Part of a small language model's weights: RMSNorm before each block, 397M tokens.
Each number is 128 + 32 x the weight over its row's rms, rounded and kept within 0 to 255. Layers, rows and columns count from 0. Numbers have three digits each. The size before them is the row's rms in percent of the matrix's.

# gate: layer 6 MLP gate, 1024x256, rms 0.0575, rows 36-70, columns 128-255
# up: layer 6 MLP up, 1024x256, rms 0.0557, rows 36-70, columns 128-255
# down: layer 6 MLP down (transposed), 1024x256, rms 0.0481, rows 36-70, columns 128-255
gate36 100:172097102134142168105117128106129136080121150132131172134129136084118142104153080117091168148140062169138103133173102090128129168170099141103109102149089125051171139091079078128107151131164179118097113156149130147162089102166110074128148166110167143119186086038109110168127141134111139098149203097126130091109141095088144112089115130034117091065144133147140129108152150153123147144122
up36 100:127143155173124146165145121094100152121130123076129118110163140137152141114141105131158152179126173132116096151124155067134139147155127078137120152112145072154098114152051117106129117154118078111162142130161121173158172150175138114103199077105153174126091151141123112126116190108120155144159160148158172158064145120151118135129123106105104180113106194138182099125185104108072151161170
down36 099:102105148139059113116109131133153146119137117160162131126082178128118139145119159118081090108145178120128120116137096185123109114128153125157114169101118187085076114140125129097174133139161153142149090068185121158156153114049095160117111074112108146140141172165134152064146129076175178149126078190118147141176153136119117191152123139188095108165117076077168157153160124117118153157116
gate37 095:121115110101134097081146092152114164139118131081148165099145097139115163122123077122098131111176163154121109134152100119051148121134167133147089129158166149170121101106081089162139122154132133164143152146105191109110111126066093127071077174133143138116115158113163139115116124174121099163121079109120122059116176123133093167032126195109111161177133112051114143106115077121117077173174
up37 101:058111112169093120093157064087147149094177136183143123153079150185122179103194135134093110123141147075150155182102089119090117072138102143135109158168073143108148132138191142122098140093113106133149152150089121157138177182110090094206071099119123184049111130090122157152108143118079126134136126144142171085178140152150161125148087101110081133088170183158129160090137157108156127139134
down37 098:144105113112121105108110121119195157125117128161147169084050142075118105116102121131116146112108156099108141143123114130095176115139166180112150147119115134086122116084129098176113194101131065131101153133165121133180171152147116100135195124128140136105123187148100124116191118094034148017092137120105150142129178148146168103180126130189134129140071166175119194111095124047095170090055
gate38 099:114172035080168135136140154088132130076139173042094098150114090104086145124084084158110219105125172145147140119115196109128185118120120123144134115150074171106150183141110108119199192163094147109139119117108123083124099109112124181082171111141088091143072138119158089133124141124140140135168114175214135094127132124115169139162092122093114107156167078151112096107149126166151169133119
up38 094:141128158164159109077165132182105068140162097142146094148154176158196099188088185104093124058111085135047174078174078124133119099098112104146105087199103132124136141163166168103099106128112124144133133148114131148133097093120121141116108108165178134059133146135093157104168067122102086155134189085070139077149167138155090140170159109153128111097118156164149086147149169102104174086132
down38 096:136072092116086120231140094177101158151140127130146157177139171105183083119117141150206088102105120173133118074165144112117108154087095107105148136093095120159180161032095131098149094157134079173120110100098126140138097111083133075153133104123145093093090118111144150124133156127124130149101095085104186125114129183143143201159111086094121122111121118111109096127085191129139118147158
gate39 105:187116087169146173113160121195080133123091124176119112110140145160126196103124095131110135229105119119188110101073155168153105090097149086139108090160143098080136099088101138134110125146150162114151130166117116054126099130135168154133104198117129177114195134145121147140159156149127138189112153138135109184177096156177167125111083148154067223050119155126036135126161111156136132124092
up39 104:038159136107130171105095127129126169138131049101110118064148076206163100093143136138126096071129134148146132163185165144097141046121151152164153102135179157166137170149134126089081115123095151125149147139106169110073093096117115165172135112136177148136096126162083122083150095192107147119126165045130103139146101160172184112137130117157087135147146127144184185136125179148191103156122
down39 103:133128147153123135088141169067124088129137083058145199136156090133110090130094077130111134065144081147105177082099098100146131122165109102123152109131136133135202152167153106118101093097103135110181107125120087145170105095141089110126138172118169093140094118114119093143139136106069168188138130151150084105102044107146059103120092162116120109111153119097182166160102149106120078119131
gate40 097:145073186112131160147170121094143099169145080097129101140126163177121157153097148155084144178109135113186134122146171137127145135143119199137169181140212080128099171085119086163111148152131119095139158114092125115144153144117107148134125183075105139106189114119139117133177111109146154196102176133091127126130117093128108113069095178123067088131133102045083103168157123142126150145121
up40 100:187136103077126153058132131168106131101121081100043128148107129123127130096203166144126137140159156141142137116157113143083141124162133082147149081092162160147145120131093106154076144131124118094142135107114119125103090115167165127051136099098202174151097112145171132152099150103137079152032112084055085157170106158140074084141130106158095150140112099186141147153092166151175074154145
down40 100:169095106153181144174084125180138217090134111134112189062105156090089128140157154111177092099154150183082147117132119180173079154161164160147132089143137208124162126168122136062078105131073087076169128157130104085146101130109140162099122106086154119189135151087185138113145211116060141104170096162084115132113125131151102105167151122184103183129133099135143094138148128125087088128154
gate41 103:096137098142163170146128125125163178130159110114151090147161158119128126087118144149114109168154060160112112104166172077153148171158174116143088110127173173110134142118193100165103125139098151144069132186150104088135099046116136145104104104129143121095077128095175164106113153190126136159079105149180070100117100073125159163119120140119082123077144142095140099094158128115126122101109
up41 105:111094170098068122057148104103140133124127086077085168168088103104129132101134212128106087083125167091113117084147114096136135175082128079087107165132130114150149172125087138196123142142113125122103140166177162196047131069125142156171167158164140147167108112111146155138207102174128142140146100108142089154127083111121121064151119068097096143098135113088098116136154134105211178103164
down41 103:106174198127092078148106115130166165113165106098122129153197111131208076092143101177128115141094124108150158104137142135117117128104117073218101129118111107163100125209130160126156116157126117130090128158113125134097062107158071138152150064119138115122179098124165099106108131111100091102120080106185112135149163145074104123124141114100179111155115113060161117114168123137143110147180
gate42 101:119108084127136081152075131180170129148173106135162104117126175153163173103107122164167126117134156122143068116087197168074115114104143149092138157129133136113063186151133072102158068124175122134129130121131184132090076069116122105131121131099128135174104125104077128139137150130134130081138099114141101184054156094126111132068092146141148185120133162100094070130197115110153069092101
up42 101:110080147143166125166098115112077072099171167136130094177081195031120139175093070158119089131108114081167065126141164064116168165141178146144094132172100151162149053120149126121118153146158181136134137135184090113152098111110137077163104112144121130091176129146120083087085125057112067164147138133159128103132144157142109133117147164098074124142107151100134104059118109119047134152149
down42 100:144166137094212127163114110125131131102135144072139107134113106110104147151125138154124083120114143149157114096091105092137125123150128109066112124065091091118102131082177183123158101135079165094126186181140177073116095121199150122109162128149118115123101155160093146101104147144154109138079164118126120145112094058081097088144192162120110101102134221123110122222140097074168125102155
gate43 099:158136150068132149150193124145091102118144202125119097088137116127101127142084100162167140127181144176177143141109133124122158108116214120114135116112140165079163126111132160106194122152114193127147110071142121110148088101122142091134136055155178114124122056116099156121185134129193109135163101136140184099097145135102154146136134099158109151049094172092154130099156079159132153207060
up43 102:199138154156083104128116083135071122118154119147129158157168138158082200079149118102068127136173137144132121114090141147162160137179098072116116115121157155139127129117160168162115175141096054125184153088147145067179184143193132154104113056062107055143122142126111142143173119097129166135115139177109102176137104158146183105120107168165101100139149110186153134087129134105152167185133
down43 103:145171135129150058096170144081144129133128080114160104111127142107077130133105130150084153089152112083155122120107153187082129119155117104160167073144181113116143128111156095129093136086144115104087083120173165095138162157107132163163094090128159136132100144124139073112095115179147149141060130121130144169123119149058049187159120150097162107150159113121100137178103111150058167114066
gate44 096:174099202130149124130130156108095139156094123125095070121147042147073152156156132154167127152199133184125138148078201162164105130119141108167182128145107121112133120098117165092154104135143120141099127108141139134142129123132174045144140119135137184115116122181120131094189137092181109130124155217154150133133119107131120179125123125097124089118172067124118111116134160131156038124078
up44 099:168102128113162138085127117100086104134101132186169117148121145175172144094166077158124125147081114165154126147201086105112177096186158184124105143138117075130096139122115097096234139103149145078101141071131068118138090176075142156156080149154123108103056133132090101127104095117104097131147149167109172167116117154089113152126110129126118131162166114129136094167123066116102166149124
down44 100:112163150121129111156136126131115123091137149155140129111126163149156128116108136189125142078089072178093158083185085119092093215192103135121143153179130136143143101053107101116124133136142140111178117119085112101162053124061133125168123093159114095132091179110124122159088064156133118121177134150163146149110199126194126148126117155141121198154121129114203126088130148150136138147165
gate45 102:109094188125120094071084135098132113093192142153126109140149154163158109104184057046092175117164140101137145126115121139129137116052180182137133085199119159161198124132103108131247063117148081142128119100100140141162078118169136108147129139123170122141112098140123197174165150150143169154074072115106121149112133126135126130130125177093134154087105157122117127123127138122116178082081
up45 099:151153126119158156150147182139160147116156134103126058161122123132091133156111137092148153086136185145136164089074166233081119135129155148188124196186153156122126185153123135100135135121075125113133107135209076127079131085160150141124156162105150126082085154117043183089139113087129146116119099141129087151099135093212107157080168201174127170143140128111124081153078162091109150158098
down45 101:143131121198163076155072132114119164112137127131149129162099117150098134076071157122082158136196171156139143069151171162115126142163137080106185165126166120138131107145181126166143117118085088169116055128141162087091107105131090144083176101199067164095078149151090160025123131123065073094135099176091115165127061138110154197127108165126131140107195178088196138083124088098177130117139
gate46 105:099113114093130099107129128176123141171178097103173159133071093117053217150148128058079152116110131091128084145136151094133104151133190153113157100116138134112130147143102142163149094123133175065119191158136101095111115068136084102181164183148190129159115114113160175151188169102134139164196119111107112051108098166133100061100197157091110180119127174121145122142117148115096125093133
up46 102:084106166142117132124108099144105096125140119100088083076118198171130083116153130182142192092170139129138123197057189131104097120114161131191136103118155122135155092116126121107069145121093146140147154146133174208178151108145153143104161180121116108144154120138099116082194112104131131160117119162130134163128087119143165100051129125166087201097100110144103129123097144094123167107130
down46 103:142134110149178072119127142085197117156168098107122133125104173091104187137149158090155170061187101119108105127132150180127151147110164159109127138165138144104142122072120102115098107097125079129119121130146071090140110105163166176173123207134152133104108122144142217143184131113172109154111125110087142067148116169132152174117129152093068122153150108104128101102141134119059139201151
gate47 104:106174157147158087106135193035163138138134177103122179112102105145133115146115124119110118149074092136130118155120116170103108149115133127196184131106129201072131111146120089123137161150130119111110153193141127105058124126111141104085129118134132137092067137101160234110160163176129149127103124109167078109106122153137135139107146147108073167126142055045150149087113077117124161194070
up47 100:131112127136168159181154096136109142102121122167114121197119109145143154105066082106123103154138124179111177105164124120126135097111125128115065083183082097118146112085103105130069044140130141169150121082092150167158109141112121124161116055156088186119183183128120135109186116181124135169106112094107130128163126143127153102066122152128145122118071133166178101136134122140131132165116
down47 101:145134151143168066088153103142106080107087149083077119093102208138166147155150180145084172135133184159138160133087070155075083111108108159216173116133127131098076162086133127135152124100160127065120130158193104120127149108085095114119111205157153110153091177158164176132090104086169162137152161089114151154123078160097094020136178162169176126127119171108134121124124125131090161173169
gate48 106:166086146120086102154136139162165139113175150156070111161133124164087092097129099127131130106109080143115180094132102171151155117091147118158150086133099142142168109124166100181101146109153098181130119127149121106106098146170106057112131177158092126117156066117211098098141135121135145161076104157142126130089091102181163067065114232112120165086119083123062169147154117129159116105148
up48 104:106075080128028072089123082154135165148154158146112154122171119164132097094082169126105078091109135151138145124109125152108179058176148148117140114094096096117087161095066134191074195080098159108162129122188081150116143184108138155137125175136112101146123129093063136135183126131126087077083141072165115091107143143127105171139128063140114114153126122174132096153107142148126080152112
down48 103:105123120148165063107117116103133165171122132180150186116116075131109142061127140131134132093121125170107112180097147151206129092164150141129091154069179094086150157089126147087055154066131116155143103125206107102103105114126079112121116156161051153106138118116192147138120163084132099094083131184150131135152190173159113157123088104155137131115097136153143079130157131113087086136151
gate49 111:112184153130130139138151152079126132173106087114119084104179147156233101161157120141113110108166108114130168125131100060148158152080107100117151109133161142154078120054075066183146091088115116120130147150167121124087135102109135114104117100128147152183178094126127123137153113166211120117116086160127237098113160163141136127135123099196130111083132069135115095154180065160143105121122
up49 104:109173111146134107202171125161097172115112121162161164121187086152103196105119078136161119174090092129155149097186142122129098081177140183129100139110103108122118137173098104165144144145110107151123154123099122115122123168137071104156157132104155096101084175138113126136132137158039150187113179084160107111127091114105099151172131089087083175155185155170094124183127153124144153116118
down49 093:071155186164133116105174143107122105126123097108117098104137159112173113157101132089092091138188081120121159116125108109097184128101120077083189152140143091135160094000072141150128127128139070132091110144139189133072155106115147118088098146066113147122190105119154098101116134127245071149055101125124206112114137140099154112100160138152155138139158100135154113147145111107150118121131
gate50 098:124134153110164082093163141142179131123153122094170089087118141154091142148121117081119131184109103125148099086054117124118088154066109109163112130176203102099096105133044118162131163154160176113192164075180176167148106100195109086081112096084168146121185157067129139183070147132163121131134102138119111120117065132125055179097149154140146177151166085112124109134123137127106133097087
up50 100:121114094139153130193133128125067117103136123151132082108178126122080166134113061126122116094188125088115109092113161177174095158059064073121190109131166118091119133092156129092088148076172178152113170145129136068112147119173140103159161132200151107125114085133154085175200125054165171138186136149166062118099137165153158061083098124152147101109134135158063156111163116131131164101115
down50 100:185108154140112105116136118115056136145144157136138184146067122138121167174135138131103086153071112141186121090123100177203155106117137082182084120130174098121142075141119146114106187113129116129135112097161110172123080118095156135120105124105166121092119118162083125168054107145105116088124144154167082073158043101138098177152104125185155127180182114090131114149113122135142190077116
gate51 098:184169113118121153118141104111091076085104130076148135146143127096113130155140116140155107115114115041088086130104103076122120144104123093119104125136141131123145118085088152209133103116119113088117147147124157161181097049075072142089133189219084108145142132134111120127143047100140119104123126111108131159120143091130168087099116156085140145105100129103112096061153152115110189089069
up51 103:161104159105178107126142119168130156158153126132080105128052151157161128106104130116147129061139161132073128144124136115096137098131140121138153093135160173131101110092164170079087119085076165161091117114151165182177128104139098089141167104140167161118122143108091176104120114129143132071212084174130168143176092154110140132113140121037130133200123178125188132154200162128137113155138
down51 102:149161132069079118125117211084086092167132124102069070120130131105152110135153110121151139122144116130084116141144121101097123136067158144087175123153163072177153104117130108072119151122110124084131107102119089167193108156074092148115119162096146133138180121118055156139101097120066134091107094100162118158093112065156104128184135112074121157069068099130143097103171119125157112149126
gate52 106:126093117130156091193151117106154183186197171119156116118139095099170149098113155100101130120125086155162127120141142181116141159153175144138186151107159105108161061158105125125115190106145143185126179165159061105103112151139183113114175132115090124144199170174151103130138136214170154134123141095102179120163129128109090115091116151104133121108123103197119088142165106074117153140113
up52 105:139117124159055118140144129110071165119182131104085147165160129140087123111148102167140155121110109162169091089133143127141136123072095157139098093110118125131051084099108106102133111147169092188137086122122144153135115160102178119223124128153126143107086128122138137066121125119169155098154132090091105183100150158173123151103146168156119164128162121083104132185121070118169145167088
down52 104:163125134102111104136170109069148218137143146137150152203129108189133157118124083107106140109120125192121130139097099156158126063180201115202161130125090119095091167003129091170179081159156148082120112094146113080124130095133124147151183185125150102157152198145120135154091131171173128103156131154114106149164174160122158097076180150113159163142062110138096107140104082090135138129137
gate53 095:135085154192145102121147160134145099080143138116093113162184145081191132034155110162145142177124152160172120151155125108163155181096146087124165116131117113089136141136118138091137138196145081144138118111189102181144145131103123104114081121131152158119170145162184085140171127082112175066152150105105157136088116086115143121107179101166166113069157168119126127133163132160061112165116
up53 096:124127188083111063117129193134130180105158129090163108097156137084082086159117077118115099083112098113128124136187133123137111140151096171139093167093160127133122137135128109129096126113173179192049152147145085134134106124084111130120114111151156126150106082098109161180120145139116070165135129103180125131134110155054110144108202151095113096175152138126166084146111123142104097200120
down53 097:143163112111136195124106066189096098159187178187112189154123115163178095154131095126134121154139149137133103105132133115123144114159130109077131059113149121148125147000133141125145092124160112149111106130113161122120167166150141152137172130177117142098158115083132151113114132133233128178164173164147082140150085156154144093087099151151140127134137042124150154085133159082157124124131
gate54 099:123122190173139097162098131160139060168142175102149128138161136089148095124134131172079106184133064184124169182121195077183177121060174133162215106130160148194163083126112119115150089159125126122137114098122122052192110143095111118115158113160132196092156174123112131152124216106142171082129110149141143094124123122176115131103091098106129115126136128169093052122132173166112074138124
up54 103:136102144153109087121092250128152131093105178112162169136148130103064127103104133117034167076131122130172114115181115160116118165112138160167139150119135111147123051103123169152093181148133126094138167193149135161122148088166154153166084122102140083120073103148156115067129081181097092113134129113160080120140109086127112125149156098098074089168154143208142090099111154150124126105140
down54 102:171090145129145105112176130149132175172120127154114122132145155126136110088154141205065104153154123090135131220104129101121120101182084102150161135083118137110109108091114093074136131155134125144147108135054085126162114176123153158108125129078135096126168197140121132139143070128139155082098149153137107142130119101173197083086155177178095140151089159146152162088181149123136101129150
gate55 102:180107140214152131139097121158126120092191142093121220180134120078040133163158113114205122128143098124147139101127153092103142047115151117129157161127101165052159138137147099165083155111108080136137130146167173133137130158104153111075174155119156124138197181215144135162133101190130173165088097104155117169131133100107146135130112104121153184087100143126130078151122145145167080155065
up55 100:128054094108150135145126104152141131158120178174085119108167106126080136148155131142164118125121065171110137140130149120155091117123060120121111132113149134092108126131182131106101141059179150116102099096062077155179125082117079117113150137154069100082148162095109125186137160124110065157078141146088130158157134072084115172159132123112125134157160132075156084147105147184103110093092
down55 101:159105190118080094118133137110102118169132093128151156097181125139134096135136170127180127110115128082143183090118166150149176117159127179168169164113145138176127097165142141163126135132144174114127114153125141139065080157101059141156114084090214094137163121130156181140149131092086168092124170084135142097168175124108091176122106144152185105150112074123147158049126168174102146165159
gate56 099:140129087150112154143081097144129180112108127115161106179134112105127101147090129104138150132120152132120130119152142149090187099136140141171127101144148078176152158121105133150158120100105058101129110139175161106143077130110101191119090112131151170116150118125128113126104117129111187080136108134103128146128174119114162154103030158109147170125147091131167158157156112162069146168134
up56 098:169141094045092103154157147112067174107119108133100129098137091146147144101048156108126135107081154131131151097140180189139151100182110139179132152145122104166120160152088103129149095046112082154127179118140098160090115130114132150173176148167133097109125115089061115149150150093131157101202146104143102118160185112175112072108086077179127097072144060161118127090122117083154118115141
down56 098:119137124110151163119162089090144143090104102096119136084115144101122133169118125140147111185136072142134115176159127117110152146129114047096093169166117151084081135107138152036131122164169148134183173101084130114106102103118170147065171134125112152105165136108101161137145117159187117097116147164107104121154099165102118176102181151115131180114148145133130129153087119155120130160115
gate57 100:149121088119128081123113093193181126137166155133160134138120172167050156123146109122137137136159193088132151112150172113069128123075106147080104171106152104100169089065108133141153122181102091121128157093099110137068084132158082125118101179121216105165096159143138146092165119136175096155114148150111076158127152107175126136123147179094065121085130073097074114142086173155077092080161
up57 100:058128156139099110145119103116079148145162081115118130147147156164118149118104141130122141093136118138107154125155172125104124059116061141139082070147195145122138108106106115120120138161181122144094098064130150149125103113131082108139139122114138213088116141050132101093084075173128135094158141092164128116138138117115129126125102054086116129096093142133146091132141107126161172076050
down57 099:131119187141122149142099162068108110133080108099093175162140206109104130104127119119134122152153157120183131127144130116091117124081150172136181087167145088111130119145141069135106145086129077129177127151153140182102154106130074157120144143166078103098134124086065132109102095131154163064123079046139073125113078130065114122214131139103153138139136124144096122085098140089126152122128
gate58 101:152098035166101128093114168194126125156166145092167143088121137134084117168147087129173124124137170095101173162090134127173102152113104096131137119088115154113166149148154144148139120087116155095148140071095134087094151104155080207101088119117121105134135041146067134142129068148150171169123157105169198122140129086114110106101130147129161144053082111123142097154166105128163151139103
up58 100:116073093145138182107058150204106066157148139132130154112097121090178119161105164134079104132107175166084136107158125176105143124135149103079154183179108155138115084115157162128048083158122166131077179140157115089137123125094196154083167113132116107093132165098139121106144138091136173134138158089153187139148097105157110117070074099149134120151099156128112103139180173155130113129159
down58 102:049166100089119137136121172051094082152141094136146073151217183109178055158092184129141136146100117125132072133161164133121153142152089096060156142114084126119177154154121112150124099109124140131152158134118120133102127182126146122148172138100160178062099158099189157150183134121178164158125200143114145106104057166115141141141137081175111147137134131139149128109098059154185161052108
gate59 093:099081107167087153145088071142113064193117101103173084197100073133108089167135137091188164142174139129130164135111082096135080165148140173148091079141107099120152161143154122137143108160120124103136125098103175159126102129111151128111136121193095132166203110235131115153150150100135170144064107111149134146224130148085191081135123097144120189097114132151113101142132061134145123133113
up59 095:123173103137128150080087069158132116121114162103156091125130126062163149188085087104131120161110148132156123119106148105118142120143060112166164090119131109125100145189089034088175039137150153168077093095138147131094117141121060094095148089077118115073089116185124184043137082151130085136134096128159121152125081129109136079143161151093165091098119130142162104129105110143115128119096
down59 094:196124138155104045167119100100120149118131102160106148172166142126141123144131128120090092125160190129148136119149172136114103134090166126132121135142146211143114057115198120125138156161111108127197130139201188146124160155136080143114144131150098147173098173125168145114092074119169118128152165186147155127088182204114178173200122077064136132115113153147153119045181121128125120165161
gate60 099:133111054151140155170140166117123139173135115137077121065139135103176171149132073158182125115188073062189130142171151152154145135160085117119169138108127151185100146066123097125140130133094100139105144118095184114095105116132114112142127139127162076103137116122079110117187133095163144142134152142106197148141104089065119146137107127171198181094060120107100085149133100147107142091159
up60 100:110141155149097114096137201049127123074148174069076088137113167124065098119157084109131130085135139156123140138161078102091113137193085180087151162126125135115109141124148089139161123119114132160119174186067120090115147131141125185104119096137081137099109204146143112146127107117086110067114106182086143166119127125118145110165164143124138143117091122135106140151106143136163221068097
down60 102:120121136164075113137124118203107171092104104099153178129097115127106095154175159090096096214123113113169147134104171127144144092155164185104120108160124157176127109050123087150122158109175080108115113135164102166095142056080120100146146151131077136117095058151115108110084139048160088099104138132130073102133105113138098187149078158119130107140203103103109123136100138110122128093129
gate61 101:104062042222126120136102162127140065144151154127139072113138110126138122164135147120119164111139143149151141117110156090148128100093098135128141106161161180160151151085119131154171116102181122112128158153165161143127126067095068149164131148072148133112182123190155170145128117099140161111140082122191112070166120114096109115175134167070122186135090071110108121082142175109133146111103
up61 102:155075096123163171127167110129112107075137155155113113198205150098187128185127173115184172162160171134081182090144132152141156144144144103121124109142125113167121165099138073080131149160090185117140150111156167133099118086146149078122139135126152098143059072156104134143146155093167136181109038186134115146126142107069128102110108113142155186144123141160096164171077145089199154129091
down61 102:105124114148086139132137115164152102141142154151100112123147150083055132180123150061127123065112133149106095154167194137159146107184123142134144147155101095180128112149102157120128109121130100101087198105163136077095121129118141115137159112169113088124074104105137130138110129162168198170164123161134158140158111214075103125162139144190187205154152080146093113102042119167133126075106
gate62 105:150135106096170145132060148101115147157139118180137141138118119057122187110145119059135145128151117068151115184115131127073119117151156083151136087128078150129135154117163116111138099126106172153148137155077113124133079124136142167154131131122139149177134140095150161186144114191167107048114127130146181134168152088138153093100132143158176143122151129071136146182133137115134150148098
up62 102:110070105112148085113076080200071115169141146112120121133109085055151144203139163113137110102064197115153127173101129150130173137135106108170140162158102107144112183168120111136164121178138148104102197143161074104134137141120177158125105132135082152106145192103128150154194133150092079116138123135099145132106133117097079110104098149115134124141129179044144176059194166165107055108075
down62 104:181085109151156114103142109103097155137084065116141171139162162117121156093184157163127101143128099133141099163172149110122134093171092157109151138141154109174126139225133116091023139154092079158145066138117149118123108178114097175117141130194167138096122127148080085090111154098113105157139109161153226144107195140133102148175094096100140084073116100166142126153142127121175119089065
gate63 101:174111136228117075172168119161141082119132110145080078072089178087154099088147155111097117115131125108113142120128226173103113115166131132105107175139115105072159130104110142131138138107119117125062143083075099137081119164156092113100156156131098122107144135131202134137176111182122112090136169159152162118167094207131168041214093162125112143109174115081078142110172136098089136128135
up63 106:038135094111151141155099125136116140165119094149113161178163093142140140177131145137192136137087116113125124049164108188144166113068179111124110158109164147125110149092099140115166121131086107109120151079141091128106095163105097116165116091127137073177155086148141075136117074110171121072090144148109112145083169138160137093117122192120094124140034188131134189133113160117195128102106
down63 102:117190149109142111116163096090088115116160130145142134142102132145115195121127103154186115192083048194086132091119115149117107093106115139190135088084121089093099171159144156079140124114133067113059166123150108142156133127153146118115102138109111077147078048053077139158134145121064128087107152134123140110132084123192070098076089204167101087127123160106133082171169153132127154118107
gate64 106:170103115139150085092127055144178188135156190146160105158133185106180137161153085156139172138098139089141117156064082170078123086128117100118149069139137151102140143147170105138106127174180090174083132151144133133114081162119115114161092206110114121106166174103114125177125141106122178149172082184114113127072140076114147101121185125188133130084109135122095058176131150166132152094151
up64 099:129123122105110147112176089129156193160079090152164174125099126131163076123136141120083109090115115142178109152131191149134094132120089112150122113171196142121141110142131129164117149119058146139152101107142157185131084113108097123080085063147054139101143199127100146191114099078143138138099064153115165102136186105098169122121116151135149132169166153090162116100180103135145091130178
down64 098:120171133149118118140143089069128167111154107128142113116082152123156133139084106121094138056140145164096112132082153160119123098119082141120104116123154103087188110154154114105150104087083077103131151108182167085186152141161176123132122102149044181147103117154113132060159110148103158103081127119174201046159077174122143157153097178166133075086107115102144148137100147137118123104151
gate65 101:135152133083144102088211133109088092127136105067068129124144133196109112094145124110146208150133133132131126181154131107103238113097165116115149069166151103131150135110081134128125054096153138110076131139183093166059124122107145182124146148145134138121071112154181135138133111080073141125102161162152107158122125167157163155049136104126097198156094140147086149102120174151092110126114
up65 097:120121111103123091103129067167077131087105168096158143102072120124115130124117110126110150187151131107087137094106120192143068115147085130132120077075106142145126071132162154163115121176179138133111093144174106145135132119134156186100131141150172069051146102102155064129128131118154116149134168168072179119090132112129132126125085143155089125098133115089139149117126094184083134115150
down65 099:072139105112169167163196127142104112155170144143123127162140124136072111146092133112110071165143135109159190119182098096185123122125207164122116133109183117145158095138085120126108085157137191142124088114115097155097100129143113148119142095119109146122093132105099164101061116167072155126140174108123180168102206096136178126106129117068114125148111183144121104142130191155158127130075
gate66 089:159125135109149113138136171124135097098168111171158095096102142150136149070110115161098110119211130097100128151122124083148151145136137184070130143126090156091121089143130143071128082123090097131134145192166086055093067111106090115153079170115142135076110114110052131115026140125097174113122115154129093111152147160139142181092205145100118098159151166141092087128122108089135144148154
up66 093:191142118137115077109104125074083116098160070112089135049160121133140130171144082076076140131093148145110129143139121136118150107158092146109101149152115120113095173116153139126076200159097112105136136155206120168098154170168084090107134067182102130155090109173069065084144116165096142091131148118114132060136125120093063141096140029183139106162082140183131112157135167135138142184118
down66 093:131127194169148101081091036154082163102131134144083166156150116162046164149134176114130102094149130112102131099140147188084081073154173123099106082130105125151157191061157161172148123159105086096147125139128175142114133173169120132135119107094190143177185157163077158133171131151136137163173161148128142133178097137091161117112085118132146128094083122097098111119155144148125084098100
gate67 099:155121153127084128190094114134072119070126178172079140127129198151197120101146163105146129115132089102141100120074123210091119139093198152143125139067095123137143109124105113164151160185093136146116066136175098188152111122078077142105089105117121131155147126039093122105088098073164130160152156072133132117091132128049129094086162124162124142183146135088138155118162129080125190124088
up67 094:146133140117154129147088121128120109158161199176130163084079080132086085172207092081118138111160118129151205086094052157177098161104123060107123118113143128160111161117122090165088106136195122108081135145145106131147053105169145125147156142133134151113158131123154145141126093069175173112088105120135069125127127098122079132113159113215144124095146148137072069134119078125080048170130
down67 095:082129153095128136133066090130147132110123135169123092153097142179123086082152177118145103131154144154184127180098141163137189101121137103139083101142132169133138150131094128069115095121160095114120091105133176173127112146159089139128124155094097108144128120060190138155069155091136090074113099164123143119140125099162080068129141104101126177103128111117081059115178125186089103152127
gate68 102:189113087147080105130093056130145100136141085149092105177090153084095094183155193070113163133140092106108180182163162121125140103134112125153141158170048122109129105105165118134110081130188080141189079155156137060150121124122133107095168144152181130117136065111124172153110142144160124136093103178114102179176136160162087140148131162131106136102108106157155110140152142172134137163123
up68 100:181130139146112147148166151151104131151153112177150064138084108132140191158145102128047151176104132101168123200130158059114145139063178136129180124094140152070098072134080097094135141126131118137134141183105117153112147118092044143188156118144194143207152117098164122124149092085124129139143079143078122129119111106134081171144120128180082068131105131067121170160088119093197089138119
down68 098:101147146104122175163108096123168103104153127141139077099096127173150170107149153133134105150123146075131176172107168119100121119135179138114121181099090171161092182117125176078104173093179120162107102115178152076128142149084193191110087085100151103139138114158148094182130064165125192086161123180144172114172111157142100110105143122126135169154140127120097132119156125152130134099104
gate69 101:142085169135154127071130106162088084191139131125112149088137099146109170171154103060149081117143138163143120221142066114079086135103144137113107131123150115184145099124108152126132098122111139150161128196185085080097136022109102056121114158118104112141104117118128226143179126193111117119123147134145069112143180099127122120121149134118059124099141146123092157133214135116169120128142
up69 107:136122116143152076088089170064098090144106091181146088103148134135127137127085130129120085151144070084133086131164218164124081148179108110143082212117148158054063130121161142127085162139122079145133186160117139171135106158115106158179212090159090117100065193108149128102164100150094162086114144162075139092151098115167114107136154114116133118130097103094122157164112145131086118180116
down69 104:119081101120117095153124129095156134137159137162119112183156118091128189107106115183094117097162134154127104161179183126130121111120123083100096120169150078113058099026122143159107142134164095129106111102096145133170180162143118160126184128115169115078093139071142104125109121137202168130089071118115153126017130179161174127121105131151216166151141130128119076192119124143117142118149
gate70 097:096071083133080143108141090141096127115079166168133162179112127162070116089131141146141188143132121117121114208132175129110135180148092160076205108158079091100208144154152123090148140149215143123113117085100057160132078095133129060112153129173155133132139135078141156092098140096143130145144163140153121092126106109090132078123142181127123152141148103103092117079154113142116130126147
up70 099:135081145103127149106138188083124135124132133090155154114180075088093124165155101145154136171134112121064134119151178073152125170076149104115141093114163145116122132097118132119080157114089095130155104161160176144135126134127164118083111166171130124099150093166181194173172129146129094144094137151147119061094131114142170154079155158172163131169144036154132088193129127164171111073122
down70 098:076120081107099110120118132117140139139105167132111156110110111154112138096135141140120190184100080146143175146095209136114154085175100166132208091116089075146174118056204153106084142100175065150137127082134055094107097111154113122170175122150134120157096182113099135156153177113137158152181110133153159104125125090072135119078120142141099149094092071110073100137138141134070130102146